{
  "positions": "rope",
  "init_std_up": 0.0334,
  "optimizer": "adamw",
  "lr": 0.00169,
  "beta2": 0.95,
  "lr_head": 0.0123
}
Each number is 50 + 12 x the weight over its row's rms, rounded and kept within 0 to 99. Layers, rows and columns count from 0. The size before them is the row's rms in percent of the matrix's.

# layer 2 MLP down, 224x640, rms 0.119, rows 0-54, columns 256-383
098:58 51 44 70 70 55 39 35 54 45 31 25 30 26 45 52 47 29 47 45 50 68 53 58 54 29 61 52 66 32 66 61 62 30 62 37 61 37 70 47 66 39 31 54 51 66 41 18 48 31 36 57 55 49 52 42 61 43 31 46 42 44 43 62 51 54 24 56 35 42 36 49 32 54 43 50 55 34 37 49 46 72 37 56 33 40 45 52 62 55 41 31 53 46 68 44 62 40 74 54 47 59 37 61 50 43 47 53 52 26 58 65 65 47 32 53 70 47 60 52 60 25 49 42 46 52 35 35
096:51 55 32 66 30 46 54 31 53 39 63 53 56 84 41 64 59 47 47 54 31 49 53 45 79 41 74 57 43 41 45 47 53 56 54 48 61 27 56 60 46 59 63 44 49 21 51 80 73 60 45 41 45 51 71 59 63 23 55 57 67 26 44 48 32 79 50 38 54 35 75 39 56 44 34 46 52 64 49 37 48 58 65 40 54 54 64 38 29 44 49 49 48 61 39 38 37 58 58 37 51 45 47 58 51 16 64 57 64 54 61 56 38 54 69 44 59 71 62 57 40 63 57 81 38 65 51 37
099:53 42 74 64 33 55 44 32 36 51 55 66 40 53 43 44 47 44 44 38 59 60 72 49 33 72 58 37 58 76 51 66 67 37 68 48 53 58 54 50 34 40 39 20 35 52 64 44 60 52 69 54 43 69 48 31 50 52 70 38 54 62 46 48 60 44 16 63 52 46 24 33 62 44 53 46 48 58 47 65 46 53 51 55 64 67 50 54 60 39 64 32 75 43 22 65 62 41 47 43 37 47 51 39 44 54 50 24 54 64 49 57 31 56 44 46 58 61 44 48 60 61 52 34 45 42 54 35
098:30 60 43 63 49 60 59 32 41 67 44 40 47 61 62 55 47 53 32 52 41 37 47 38 72 46 26 30 45 53 63 37 53 48 46 47 62 30 36 50 61 54 65 55 42 39 31 52 48 42 41 59 47 59 50 61 38 31 52 48 42 50 41 21 42 43 38 32 73 53 51 62 45 55 55 52 58 58 48 64 39 50 71 62 35 52 47 56 53 31 18 56 57 61 47 28 63 57 45 48 49 43 72 43 45 63 38 38 44 33 39 41 50 63 68 53 34 63 30 34 52 36 37 55 59 36 58 55
099:37 65 53 35 62 53 48 43 63 56 44 53 58 48 46 47 58 39 38 64 62 53 66 53 42 62 72 48 48 62 58 63 43 44 77 60 56 38 38 55 30 62 57 32 51 49 39 33 48 32 37 77 49 45 64 41 43 46 32 61 38 42 66 53 41 57 51 47 28 41 42 55 34 68 58 26 44 54 39 58 67 32 56 36 51 42 51 37 51 48 29 43 29 41 31 54 45 64 70 42 40 45 40 45 64 45 52 46 48 60 59 36 62 47 34 45 55 40 29 32 60 42 49 45 62 56 48 61
098:34 42 54 57 66 51 49 58 56 38 51 51 52 52 44 66 35 35 55 59 58 23 41 36 66 68 55 41 59 42 58 33 43 44 54 37 28 29 61 45 34 57 54 39 50 53 27 38 39 57 62 46 54 41 60 50 36 46 31 20 40 43 37 56 53 68 44 50 55 72 47 60 68 55 62 30 31 47 51 44 30 55 47 45 52 62 45 48 57 55 41 34 65 57 36 51 47 73 61 41 53 32 48 44 39 42 35 51 63 68 53 36 50 41 49 30 65 23 48 70 53 48 63 60 39 41 74 53
096:39 45 72 35 47 45 43 48 40 50 33 42 51 29 44 26 46 41 55 27 53 51 42 43 44 39 57 32 54 44 29 43 60 42 62 29 29 60 57 45 60 56 34 39 53 58 61 36 16 61 36 52 40 31 30 59 50 42 52 63 64 48 47 50 67 47 33 65 53 41 44 51 47 63 32 27 43 54 40 42 43 34 32 48 74 42 48 47 47 53 22 40 48 55 42 46 61 56 53 52 66 67 32 45 55 65 34 50 50 58 55 66 60 65 39 64 48 65 32 55 10 34 35 48 61 44 38 42
101:74 45 60 52 61 42 68 47 67 45 50 46 51 64 44 45 46 52 63 36 23 43 37 51 40 28 67 69 63 45 34 65 65 51 42 39 39 42 56 49 64 65 50 47 50 44 28 49 47 40 45 48 65 32 33 59 54 37 47 28 73 53 47 56 56 60 40 46 68 54 23 46 48 52 38 46 60 62 68 55 53 56 50 44 52 61 51 52 33 60 45 56 47 39 54 59 27 56 46 40 59 35 59 47 37 55 52 51 40 47 37 37 50 46 39 60 59 55 53 67 37 56 79 67 44 63 53 50
108:25 69 73 54 48 68 49 36 58 41 43 39 45 46 63 60 63 56 64 59 44 45 57 45 37 54 56 57 40 64 39 48 63 53 58 56 43 58 60 35 55 64 48 56 24 50 51 54 42 37 55 57 39 61 60 52 59 67 47 60 62 49 62 63 44 72 42 50 42 60 32 72 58 34 58 77 67 46 40 57 52 58 48 49 64 55 60 60 53 68 30 46 44 71 72 43 51 50 42 37 67 62 78 60 71 57 48 29 30 51 47 39 53 44 42 59 63 51 48 56 36 53 27 39 59 66 49 44
106:43 41 51 54 49 62 37 35 39 73 65 74 53 53 51 59 59 44 74 37 39 49 63 59 51 63 53 67 45 44 47 49 59 54 61 37 61 54 56 40 64 44 31 56 50 63 57 70 36 39 51 55 47 42 54 46 71 27 48 49 62 41 38 48 51 43 59 57 20 46 67 24 37 36 38 52 66 52 50 33 37 51 56 49 58 56 48 63 50 48 56 54 31 36 40 50 49 49 57 45 55 45 55 70 47 73 35 39 56 31 46 47 54 46 43 52 48 54 42 75 46 44 56 56 49 42 42 29
117:51 71 40 51 65 57 68 71 77 63 45 55 60 63 51 48 75 68 44 64 50 55 56 62 62 54 51 72 59 48 61 56 60 65 64 58 57 55 82 65 58 79 63 70 57 74 65 57 63 26 51 55 57 63 60 60 63 50 54 57 53 65 63 53 56 62 52 40 38 61 31 65 58 63 51 62 68 58 48 62 65 69 83 45 52 59 53 52 62 66 59 45 64 52 63 42 63 33 52 63 61 61 41 47 48 61 55 53 37 23 42 62 50 59 53 42 63 67 71 43 64 48 56 44 55 22 61 59
103:32 48 51 44 48 53 37 56 49 45 53 46 45 30 61 57 62 39 49 53 61 61 53 46 61 26 22 52 38 57 54 54 54 67 58 56 40 42 68 48 42 38 49 54 47 48 26 64 46 48 44 39 48 50 48 55 41 57 54 41 61 58 52 22 53 54 67 37 49 51 58 38 44 69 64 55 38 60 56 74 43 52 53 61 48 39 72 49 45 53 57 65 54 31 52 67 49 47 57 66 35 53 61 46 39 62 47 61 39 50 63 49 49 51 36 53 68 55 56 43 45 32 46 51 43 57 63 41
098:16 44 62 64 49 51 46 37 48 58 66 61 41 53 41 44 50 38 53 73 33 58 48 79 56 47 66 34 56 61 55 39 58 52 55 69 68 55 62 65 26 54 51 60 64 42 71 54 66 65 54 48 65 72 56 63 52 65 42 54 61 71 52 55 32 44 48 50 58 74 27 82 39 54 38 49 61 42 70 52 36 57 56 55 51 52 51 40 50 61 45 23 48 42 53 39 55 58 69 46 38 43 60 62 68 31 63 35 42 57 44 45 58 67 47 64 39 70 41 49 49 44 53 45 63 56 59 47
097:68 54 27 35 44 57 54 59 58 44 45 49 50 46 51 55 26 52 61 61 56 52 49 53 43 45 43 83 63 40 55 47 58 30 48 47 49 51 62 24 64 53 46 49 37 45 62 52 65 55 54 64 49 56 36 53 42 59 45 30 19 34 52 75 75 67 44 43 44 70 43 40 61 47 38 64 61 61 55 33 45 50 27 55 45 55 30 47 45 28 48 71 50 43 48 47 60 63 60 50 21 46 52 52 61 65 63 55 73 53 46 72 23 58 23 50 49 23 47 74 53 56 48 59 33 46 40 58
102:40 44 76 42 51 45 53 39 83 73 37 56 27 47 56 62 39 42 51 61 35 63 58 66 46 56 66 46 62 02 49 58 68 54 45 44 41 58 58 57 76 61 63 64 44 57 40 54 74 53 48 25 62 11 54 55 51 41 45 42 54 29 68 49 57 41 44 31 56 63 59 47 34 60 52 50 72 56 56 50 66 73 40 72 54 59 51 24 67 59 50 59 41 45 72 48 53 48 61 38 54 40 52 43 39 63 56 30 56 59 57 38 53 63 39 50 83 67 34 57 55 43 49 57 53 43 52 39
099:73 60 49 34 34 58 45 48 34 59 46 32 59 52 35 50 39 34 69 50 67 52 51 44 59 41 51 58 32 36 46 27 44 42 56 34 37 45 29 26 47 65 25 56 51 48 38 47 37 59 49 56 49 60 15 47 29 34 39 42 50 45 53 54 42 52 52 45 44 43 54 43 53 33 47 61 47 69 61 50 32 53 61 56 46 62 40 54 70 38 44 37 45 42 59 38 58 77 23 61 39 39 43 70 61 45 42 53 61 50 58 29 33 44 66 37 51 28 65 64 40 47 61 52 24 50 55 62
098:54 43 55 33 42 40 53 41 35 48 49 44 66 40 54 32 63 55 37 42 51 45 50 36 52 65 47 68 45 60 54 48 34 58 50 60 33 60 30 47 50 43 47 32 49 42 43 78 57 43 66 47 52 59 52 42 48 65 56 56 33 48 30 40 52 60 43 47 58 19 42 58 65 62 62 42 53 77 27 70 68 49 30 42 41 54 65 34 49 53 32 50 39 54 19 38 46 44 44 63 57 54 43 65 50 51 59 56 47 37 43 53 47 33 50 48 52 56 34 29 61 73 68 58 47 26 43 59
099:65 09 60 48 46 38 19 52 42 62 58 48 70 52 46 57 60 57 46 39 26 45 32 51 53 51 62 64 51 45 46 49 25 59 62 53 54 54 52 46 68 54 50 43 38 41 77 64 53 51 65 55 60 51 43 68 54 30 47 60 33 57 58 57 42 37 28 52 46 56 55 67 55 39 60 46 42 29 41 30 38 65 57 57 39 73 45 53 37 51 52 55 82 46 75 64 49 49 52 64 40 52 40 59 42 65 47 57 27 37 53 40 44 49 52 67 49 65 78 53 60 44 53 51 36 57 46 53
098:39 72 42 32 53 57 48 36 50 44 66 52 53 50 62 66 40 30 54 51 62 31 49 50 50 74 76 29 32 64 68 70 34 35 59 49 51 40 55 32 44 71 46 56 62 55 46 65 53 66 66 49 53 58 47 59 62 62 46 52 53 32 50 50 42 57 32 52 46 39 52 51 53 64 50 39 55 51 59 51 44 50 44 61 59 70 27 49 62 34 21 50 49 68 53 62 39 47 53 57 46 57 36 51 56 36 53 45 61 56 81 55 58 55 36 65 57 37 68 50 26 44 58 51 37 61 58 68
100:50 52 65 75 63 31 58 47 60 49 48 70 61 57 42 45 46 49 52 43 84 62 48 61 43 55 42 30 41 61 52 48 56 50 39 50 45 46 55 56 42 51 32 45 62 40 81 28 61 46 33 61 75 54 52 70 44 48 47 48 51 54 45 52 35 46 61 53 57 49 39 63 53 68 57 41 45 43 48 73 46 42 52 56 25 68 42 55 59 55 37 25 55 56 68 41 37 70 38 45 47 59 46 47 70 57 38 59 34 36 55 51 31 54 39 64 54 39 39 27 39 51 34 47 33 37 45 44
099:45 42 52 57 65 51 53 49 51 41 60 12 50 31 62 42 60 32 56 40 59 51 49 63 56 58 50 43 43 47 53 36 57 39 43 43 48 47 53 53 47 48 48 67 35 36 50 49 59 55 59 10 32 19 73 57 27 39 57 44 59 57 90 57 42 25 39 65 58 57 47 46 64 39 24 53 43 54 69 50 22 69 47 65 48 48 34 54 55 42 74 74 49 54 55 52 40 62 47 42 49 66 64 50 32 54 58 69 45 36 57 60 34 58 64 43 58 46 40 44 28 46 57 37 59 65 65 45
100:45 54 64 47 50 54 55 45 68 60 42 35 65 57 69 31 26 41 34 40 54 33 62 74 25 73 48 34 52 54 63 39 33 37 39 33 45 58 42 25 44 45 43 42 47 64 32 61 43 51 61 38 42 55 45 65 58 42 54 40 57 47 32 59 58 49 64 57 40 59 39 65 65 73 36 39 68 38 65 46 48 52 45 54 38 63 56 48 62 51 53 68 55 67 38 80 60 52 53 35 39 37 62 66 49 46 50 49 50 51 67 32 55 46 52 55 28 38 56 56 59 66 50 54 59 47 57 41
101:45 35 57 67 33 55 57 57 49 26 66 52 62 44 68 34 57 68 58 48 40 30 58 46 36 49 44 62 48 42 52 40 47 67 56 66 59 46 40 91 51 32 58 68 51 47 68 47 54 33 70 59 61 48 30 57 48 45 44 52 62 48 36 64 67 55 51 30 45 40 59 52 28 53 71 53 61 49 50 45 31 51 42 40 60 72 50 45 42 45 60 39 50 66 44 67 63 39 82 65 34 48 68 37 55 37 59 46 77 59 64 55 63 55 63 49 43 40 59 49 48 43 53 56 59 46 30 35
097:22 53 60 47 44 53 63 39 33 44 56 55 65 44 56 47 27 42 48 47 59 61 48 52 53 34 48 48 21 53 53 39 54 41 49 51 09 47 28 36 65 32 37 37 41 38 36 51 56 48 39 37 45 49 52 48 49 47 36 59 42 43 49 30 27 60 77 45 59 42 43 56 32 51 47 44 42 50 38 44 38 56 48 54 45 65 50 64 37 39 42 63 46 65 30 42 54 67 46 40 56 33 69 65 61 62 25 59 34 41 36 45 52 54 32 46 69 54 39 39 60 04 46 56 46 48 67 50
101:52 42 54 48 56 42 37 52 34 43 35 51 42 48 39 54 59 72 56 48 22 41 51 30 49 54 68 50 54 53 49 35 62 32 52 56 47 28 43 55 66 59 53 45 36 41 59 48 42 48 50 47 47 38 63 47 47 67 59 53 78 39 54 47 46 53 57 71 49 51 37 42 66 47 42 50 32 50 36 45 35 50 37 49 53 53 55 46 56 50 40 58 47 47 60 43 67 51 45 47 47 69 63 50 42 48 58 40 39 61 33 48 61 60 39 46 54 55 59 36 46 50 67 39 57 60 61 29
099:57 55 52 60 53 65 33 47 51 63 43 43 41 55 50 48 52 59 40 50 36 74 58 51 56 53 65 43 55 25 73 62 67 37 42 46 40 66 61 61 64 68 50 49 49 56 56 67 44 41 72 54 50 55 51 45 45 39 41 41 72 53 67 35 21 60 40 56 43 52 54 64 66 36 49 51 37 40 30 67 39 45 52 64 34 65 39 23 60 35 29 55 67 54 43 71 36 62 44 50 67 53 42 48 63 56 74 44 27 46 80 68 41 24 27 34 65 53 74 72 59 64 52 44 43 53 43 41
098:79 64 51 28 43 63 62 28 54 47 57 38 44 84 35 60 54 63 85 47 78 59 59 35 58 47 63 37 49 48 49 67 66 51 70 43 28 44 46 58 44 34 56 62 51 37 26 45 38 47 36 40 47 37 47 39 53 38 62 47 55 47 33 58 51 49 58 60 55 48 43 54 57 32 45 32 34 49 58 56 37 48 42 54 42 26 52 56 56 48 47 59 52 59 67 48 65 35 45 81 53 50 41 32 44 45 36 62 47 48 36 63 43 47 27 44 34 40 49 50 48 45 54 59 38 32 60 41
103:79 58 67 34 65 71 45 45 71 64 45 51 69 76 41 26 52 51 47 55 29 42 32 36 49 67 44 58 50 60 56 52 58 77 58 58 81 53 38 35 60 41 50 42 35 54 48 52 41 51 60 58 48 55 67 52 64 54 60 57 51 58 40 29 45 45 42 66 49 38 48 45 59 80 62 49 38 46 41 71 34 68 44 67 36 57 83 62 43 75 57 53 76 55 51 52 92 39 51 52 46 51 56 66 62 50 49 47 56 57 74 40 46 59 59 52 40 54 68 24 55 44 47 53 46 47 50 52
097:72 94 64 57 44 45 43 54 36 53 46 40 78 61 52 63 37 45 66 49 35 60 52 44 46 52 54 55 28 55 56 48 48 32 64 41 44 50 26 60 47 65 43 37 55 31 47 55 57 41 73 55 49 48 54 63 53 44 56 57 40 37 51 54 44 30 61 38 55 41 57 43 49 34 45 42 51 44 62 53 48 64 18 39 35 32 41 45 56 50 54 36 64 27 52 46 60 51 46 74 63 49 37 38 57 52 58 45 42 43 59 37 49 36 35 54 25 35 60 54 32 53 51 41 56 55 32 58
098:54 38 51 47 31 54 41 49 51 36 10 50 58 55 55 36 36 50 59 34 63 46 58 49 46 56 62 39 33 70 49 48 43 48 75 34 51 49 42 66 39 28 57 18 59 51 39 59 48 46 63 59 63 66 60 65 49 68 70 60 33 56 58 62 45 40 62 54 46 49 69 75 38 71 66 58 55 62 40 51 67 50 30 55 38 47 24 55 72 13 53 52 58 46 39 45 60 70 59 48 39 34 46 40 40 45 54 37 45 47 66 36 65 59 60 35 69 42 48 55 23 23 62 51 62 53 55 72
103:35 59 62 78 26 63 51 31 46 61 51 60 57 48 52 44 59 28 54 36 40 24 59 42 59 39 57 59 53 27 37 66 56 46 48 35 54 29 59 39 80 59 47 47 71 66 44 42 27 58 45 60 39 57 53 71 68 58 43 71 63 49 62 57 44 45 57 44 72 45 44 40 40 50 45 41 56 49 45 49 66 32 66 47 42 50 66 59 50 51 42 28 40 42 50 49 54 45 58 54 40 56 48 44 55 67 40 30 49 64 63 53 40 38 33 62 54 66 39 29 49 49 46 27 52 50 42 28
098:50 40 43 51 50 43 50 37 28 44 24 56 58 49 63 48 66 61 44 67 56 60 33 56 26 39 52 63 47 49 53 47 60 50 26 34 34 42 36 39 48 60 52 41 85 42 40 60 56 37 44 33 68 18 46 52 37 46 72 44 60 35 47 45 21 49 49 56 45 43 18 51 53 18 48 44 30 40 35 19 47 61 53 47 41 45 36 39 42 43 30 60 36 74 54 65 54 45 30 47 53 68 50 53 52 59 52 36 61 35 29 58 63 47 30 57 44 48 54 36 55 24 64 45 53 61 32 49
098:66 55 63 60 57 25 65 68 83 37 19 53 40 46 44 37 34 53 47 62 76 26 38 38 43 25 43 67 36 54 24 34 42 52 56 52 33 45 64 36 50 54 43 56 62 47 46 51 51 42 44 56 47 27 28 46 52 45 44 38 75 49 37 58 42 54 34 39 31 44 46 52 47 76 47 41 57 35 52 53 59 49 46 55 53 45 53 64 67 52 46 40 57 63 38 35 64 42 67 56 68 51 55 38 42 28 54 34 50 61 62 48 55 55 42 51 54 30 51 80 45 37 44 48 43 47 46 65
096:45 48 59 57 52 53 21 32 61 49 25 33 40 24 53 65 37 63 44 64 53 50 47 44 66 57 54 63 57 47 48 43 31 49 49 68 46 44 45 57 44 58 64 62 56 36 56 44 91 51 50 50 59 64 41 49 35 41 56 41 46 54 68 65 45 56 42 48 44 51 72 46 47 48 50 51 47 34 39 66 58 48 68 46 41 57 63 68 60 80 55 35 40 44 52 73 59 52 59 41 46 31 42 27 42 53 56 41 58 41 55 55 47 45 57 42 51 60 40 44 65 66 34 38 48 40 55 44
096:35 35 39 45 55 51 40 42 44 67 30 37 43 36 63 40 23 46 32 57 51 65 39 28 65 59 44 66 45 77 68 59 50 63 58 49 47 36 50 56 50 43 54 53 42 49 48 63 31 60 43 49 45 45 49 49 68 37 56 54 40 50 46 60 39 55 53 57 58 49 48 39 56 64 39 43 50 41 61 44 49 30 54 55 28 42 50 28 41 44 36 40 51 53 62 44 36 41 64 25 52 49 52 63 63 39 55 55 40 34 53 60 37 71 55 31 49 55 51 35 66 31 42 51 49 54 63 83
099:53 60 26 38 38 47 30 58 37 57 55 51 55 39 51 50 49 55 56 38 41 63 43 64 59 39 42 60 38 51 38 39 34 58 55 50 54 47 52 84 46 52 28 37 45 30 76 65 56 24 63 64 44 38 31 37 54 58 69 57 46 29 46 55 17 35 66 27 36 60 63 52 25 47 43 48 41 57 43 69 54 56 44 46 57 32 24 33 38 54 60 35 51 51 49 55 61 58 58 33 49 61 38 70 45 69 51 43 59 34 60 44 45 54 40 24 42 23 60 50 46 49 58 53 63 63 27 45
095:57 47 38 56 82 52 58 49 47 61 51 46 29 57 50 47 65 58 55 64 49 53 42 52 55 55 67 83 50 50 65 67 38 40 34 62 45 39 33 77 47 52 54 49 60 39 48 47 53 50 61 51 62 57 49 40 41 53 36 34 51 45 51 46 62 66 56 48 66 58 57 64 55 50 30 71 69 62 37 50 54 37 54 52 57 68 46 48 56 39 24 22 46 47 45 59 66 71 52 57 49 40 49 46 40 55 62 55 65 58 53 34 45 42 20 66 51 37 46 28 49 69 63 51 77 52 48 55
097:55 57 43 51 49 47 40 66 41 64 31 37 60 53 54 74 54 41 34 72 27 33 37 44 44 54 71 59 65 40 70 65 58 59 41 73 41 30 46 56 73 53 40 42 37 48 63 54 17 40 40 50 57 28 51 53 47 46 42 41 50 61 45 47 35 69 55 42 27 67 40 50 81 29 51 50 57 77 34 76 58 51 36 52 73 67 33 42 56 48 52 21 52 32 66 50 47 39 57 61 59 49 39 43 64 59 52 61 56 59 55 73 63 67 41 47 61 60 60 52 68 53 49 61 42 30 54 49
103:70 37 28 41 45 51 67 48 62 64 82 66 26 42 79 73 39 35 72 63 58 42 48 37 58 58 55 48 53 67 24 44 72 38 45 35 38 54 50 60 66 44 66 65 74 41 50 38 68 66 49 53 44 44 44 64 43 56 40 60 50 45 52 34 54 35 55 43 40 42 59 57 52 55 42 27 55 62 60 50 46 46 37 43 28 62 53 31 22 35 29 37 48 67 50 47 47 52 37 57 54 51 62 46 61 47 64 81 69 48 49 39 29 62 57 52 41 42 50 57 48 70 58 40 59 30 58 56
099:55 27 54 55 23 17 46 49 48 61 62 39 50 53 46 47 46 64 51 52 66 43 54 56 42 33 52 57 58 39 34 45 54 50 61 46 52 48 46 51 33 53 38 55 36 73 51 56 38 55 40 65 27 69 53 51 63 58 60 41 46 37 62 60 52 48 67 56 32 46 50 55 44 49 84 33 42 59 54 36 55 50 62 40 44 45 64 63 51 60 56 57 49 52 44 44 56 47 36 53 38 42 46 20 61 55 59 63 38 51 60 54 63 79 56 34 39 58 64 73 40 54 54 44 61 68 56 29
105:40 34 63 63 38 59 43 41 42 53 62 49 57 58 42 63 49 48 46 48 51 43 29 34 43 54 53 29 49 19 51 30 44 59 58 53 58 28 47 45 46 50 43 76 46 37 71 43 34 29 30 28 49 26 42 54 41 32 39 53 65 50 42 55 55 26 43 68 51 49 63 25 53 37 36 37 45 63 44 51 61 92 36 36 43 72 45 42 60 44 41 56 57 62 48 48 39 43 39 49 68 57 60 32 54 37 44 54 45 37 28 52 47 62 42 47 32 54 71 55 57 49 28 46 52 60 34 30
102:41 37 55 53 60 62 41 26 62 46 55 42 68 53 77 48 38 68 45 50 63 36 75 55 35 42 48 63 63 47 50 54 58 37 40 50 55 36 57 60 46 58 47 44 48 52 55 51 70 54 49 66 48 21 49 65 66 53 53 52 45 55 68 59 48 52 45 37 53 48 40 52 58 31 33 37 57 31 41 45 43 42 67 79 59 50 48 37 54 60 78 55 61 56 56 58 54 52 63 50 47 71 52 63 40 56 38 64 44 45 47 66 75 57 29 54 72 15 64 61 47 60 56 59 30 33 57 42
102:58 44 59 58 59 47 43 47 47 51 27 63 43 51 65 62 49 45 42 47 45 57 53 51 54 56 25 47 67 48 47 79 47 47 34 51 29 36 64 47 59 39 42 47 47 51 49 31 55 13 37 45 63 75 26 75 46 31 36 40 50 66 34 57 43 49 49 62 17 39 61 35 46 55 54 43 31 38 43 65 49 39 37 53 56 58 33 78 52 46 36 26 47 65 60 40 56 38 36 30 47 54 60 65 43 36 50 66 59 38 38 61 32 31 28 45 46 31 52 82 38 29 30 43 47 35 45 28
097:66 62 49 50 40 44 49 39 58 53 44 56 50 35 57 63 48 53 51 33 66 70 63 44 54 40 54 61 56 80 44 43 52 37 50 58 63 47 69 77 35 67 61 50 40 28 59 67 29 47 52 41 38 51 57 49 57 51 49 64 60 45 53 50 46 72 66 46 48 54 41 53 41 50 50 71 39 37 59 29 62 24 43 44 48 34 15 43 52 26 54 59 48 59 65 55 23 59 44 34 52 40 50 65 44 36 52 44 49 60 40 66 43 44 56 55 82 62 70 52 47 49 43 46 45 78 47 34
104:47 52 44 62 43 38 37 49 29 49 40 53 52 43 60 48 46 55 65 54 41 58 47 66 52 58 44 22 46 75 45 58 75 55 54 45 33 52 48 57 44 67 56 59 21 48 36 54 51 82 59 19 45 39 62 34 51 58 24 44 69 37 35 52 41 44 44 36 69 60 44 70 32 57 52 55 65 55 46 43 39 62 41 47 53 57 56 56 58 43 46 61 45 42 60 75 71 77 64 43 47 40 54 47 52 41 43 46 61 77 35 50 57 53 51 35 56 48 38 55 55 51 50 44 48 82 61 65
098:60 57 42 35 50 51 62 31 48 47 52 23 63 64 19 62 64 42 42 41 41 33 23 62 42 37 71 58 57 64 65 51 57 57 71 47 51 38 55 54 49 37 49 40 43 41 50 46 40 46 61 66 37 71 55 59 44 73 38 46 47 48 29 51 35 85 52 51 43 64 45 48 42 44 42 69 52 28 52 36 62 49 67 39 56 44 37 49 61 52 37 50 46 62 50 78 57 54 51 76 65 41 76 46 49 44 47 63 45 59 29 68 49 38 39 44 59 51 54 47 74 64 55 40 41 51 43 57
099:59 30 63 28 73 37 54 37 54 60 50 50 82 51 67 42 58 61 43 46 65 45 48 57 39 51 67 56 35 43 36 40 65 53 45 40 55 69 55 59 65 61 57 33 50 50 43 65 46 42 68 30 54 50 52 43 62 45 64 36 45 50 62 27 51 45 51 69 62 42 62 50 48 47 60 47 46 48 50 57 40 50 30 47 51 43 51 39 54 49 55 52 31 55 53 43 51 52 58 53 44 63 50 39 47 43 59 72 54 35 43 37 47 56 56 30 32 55 41 35 27 68 64 42 29 47 50 60
099:50 36 43 47 35 56 56 65 66 73 57 63 61 59 46 38 66 56 57 55 39 54 61 47 49 52 53 68 36 43 41 40 21 59 34 26 65 54 52 58 57 47 38 46 60 59 72 75 48 52 56 54 56 57 39 27 71 33 47 52 35 56 51 56 52 56 31 32 73 67 54 48 67 52 51 65 54 44 56 43 55 56 42 40 30 51 53 17 68 45 55 86 62 50 45 51 77 40 66 49 46 48 47 43 56 45 64 63 47 44 57 46 45 40 65 68 56 66 57 39 48 57 42 71 77 57 53 49
100:18 39 61 58 45 44 27 65 49 48 66 56 50 46 55 45 54 36 50 55 42 48 42 42 20 54 48 36 40 51 58 66 61 52 47 42 38 36 57 53 65 50 28 42 52 61 50 32 56 76 40 64 21 52 48 35 33 38 50 39 67 43 66 47 46 57 37 55 64 31 57 44 39 45 58 67 75 44 60 64 54 50 37 36 24 50 50 47 52 46 60 49 54 30 57 41 56 46 53 52 53 33 73 65 51 67 34 25 42 67 49 32 54 54 65 50 70 54 54 43 22 60 52 49 39 63 51 35
104:47 71 45 48 72 31 56 58 66 37 55 52 38 60 53 64 40 63 60 52 43 76 30 25 56 49 46 59 71 61 43 36 63 54 34 34 44 64 52 45 44 59 53 49 70 58 57 43 56 53 45 58 53 67 39 67 63 73 42 58 57 44 43 40 66 62 57 62 26 79 49 57 61 51 53 49 82 76 60 42 72 57 45 51 68 54 50 55 46 62 38 44 52 51 66 50 66 73 48 35 63 40 59 47 72 41 54 57 38 64 44 37 30 64 65 44 50 49 45 50 69 41 46 50 72 39 45 78
101:37 66 27 40 45 35 50 56 52 38 34 59 43 63 34 33 56 64 46 51 21 46 49 46 48 26 45 61 46 34 64 46 37 36 69 52 54 44 91 37 38 54 37 34 32 46 53 49 17 53 62 44 36 41 51 53 34 48 48 59 47 59 44 32 51 61 49 34 68 59 39 71 50 35 64 38 43 57 47 35 65 47 52 55 35 66 50 62 32 52 35 37 39 66 62 55 65 56 52 49 41 65 22 49 62 37 59 41 49 69 68 46 78 45 69 44 71 41 47 37 50 54 18 40 44 67 62 51
097:94 46 67 48 39 58 47 68 64 49 62 31 51 58 61 36 53 66 50 41 36 39 58 50 38 39 38 41 66 64 45 46 36 61 49 50 69 45 34 36 27 36 58 68 67 71 44 58 63 55 47 49 34 55 59 60 35 60 62 69 67 40 41 59 45 50 58 49 43 53 64 59 46 51 58 49 52 29 46 70 42 49 46 38 47 39 55 29 39 56 81 65 52 59 55 55 49 14 55 56 64 48 62 53 35 52 51 67 51 53 60 52 64 50 45 34 68 55 24 52 56 65 54 46 59 54 54 31
100:40 39 59 52 50 56 52 55 55 49 49 52 40 35 55 43 36 40 41 46 63 64 54 33 65 60 38 38 15 55 58 58 46 44 45 50 48 40 50 50 38 58 41 67 55 59 26 38 40 35 43 27 28 29 41 29 42 54 66 45 63 66 45 57 32 31 67 73 55 53 44 38 40 45 51 56 28 45 61 48 61 72 24 19 31 47 76 33 50 83 47 22 54 44 51 44 55 39 28 48 46 51 64 46 86 52 48 53 43 23 55 52 43 45 60 62 52 35 52 39 40 46 55 27 61 37 53 41
097:68 66 69 47 55 65 65 63 44 60 42 66 53 44 72 38 55 52 55 55 56 54 74 59 55 55 52 37 52 36 32 68 46 57 57 32 60 61 47 66 59 43 32 68 48 42 35 53 39 37 51 56 29 35 26 65 48 26 45 48 66 67 50 37 64 63 51 57 51 58 53 48 46 58 46 43 66 51 36 42 53 50 53 56 44 44 47 56 51 63 38 40 57 64 44 50 48 43 62 46 61 67 32 62 67 53 51 69 56 44 54 48 60 52 42 46 60 56 39 55 70 62 40 29 46 34 39 49
100:47 47 52 49 50 69 56 39 36 59 32 32 49 44 52 61 48 59 52 61 46 47 47 34 51 65 49 43 49 50 58 49 42 74 36 70 41 62 41 40 61 39 46 46 49 38 58 48 42 40 41 51 57 26 60 55 45 37 46 56 49 49 58 68 45 30 69 56 47 49 53 61 66 39 55 45 42 35 43 61 45 35 65 69 52 69 35 37 31 40 47 56 52 50 56 47 58 38 38 53 55 56 49 53 47 63 51 32 69 61 50 30 65 74 55 48 48 29 34 58 58 36 46 33 66 48 68 50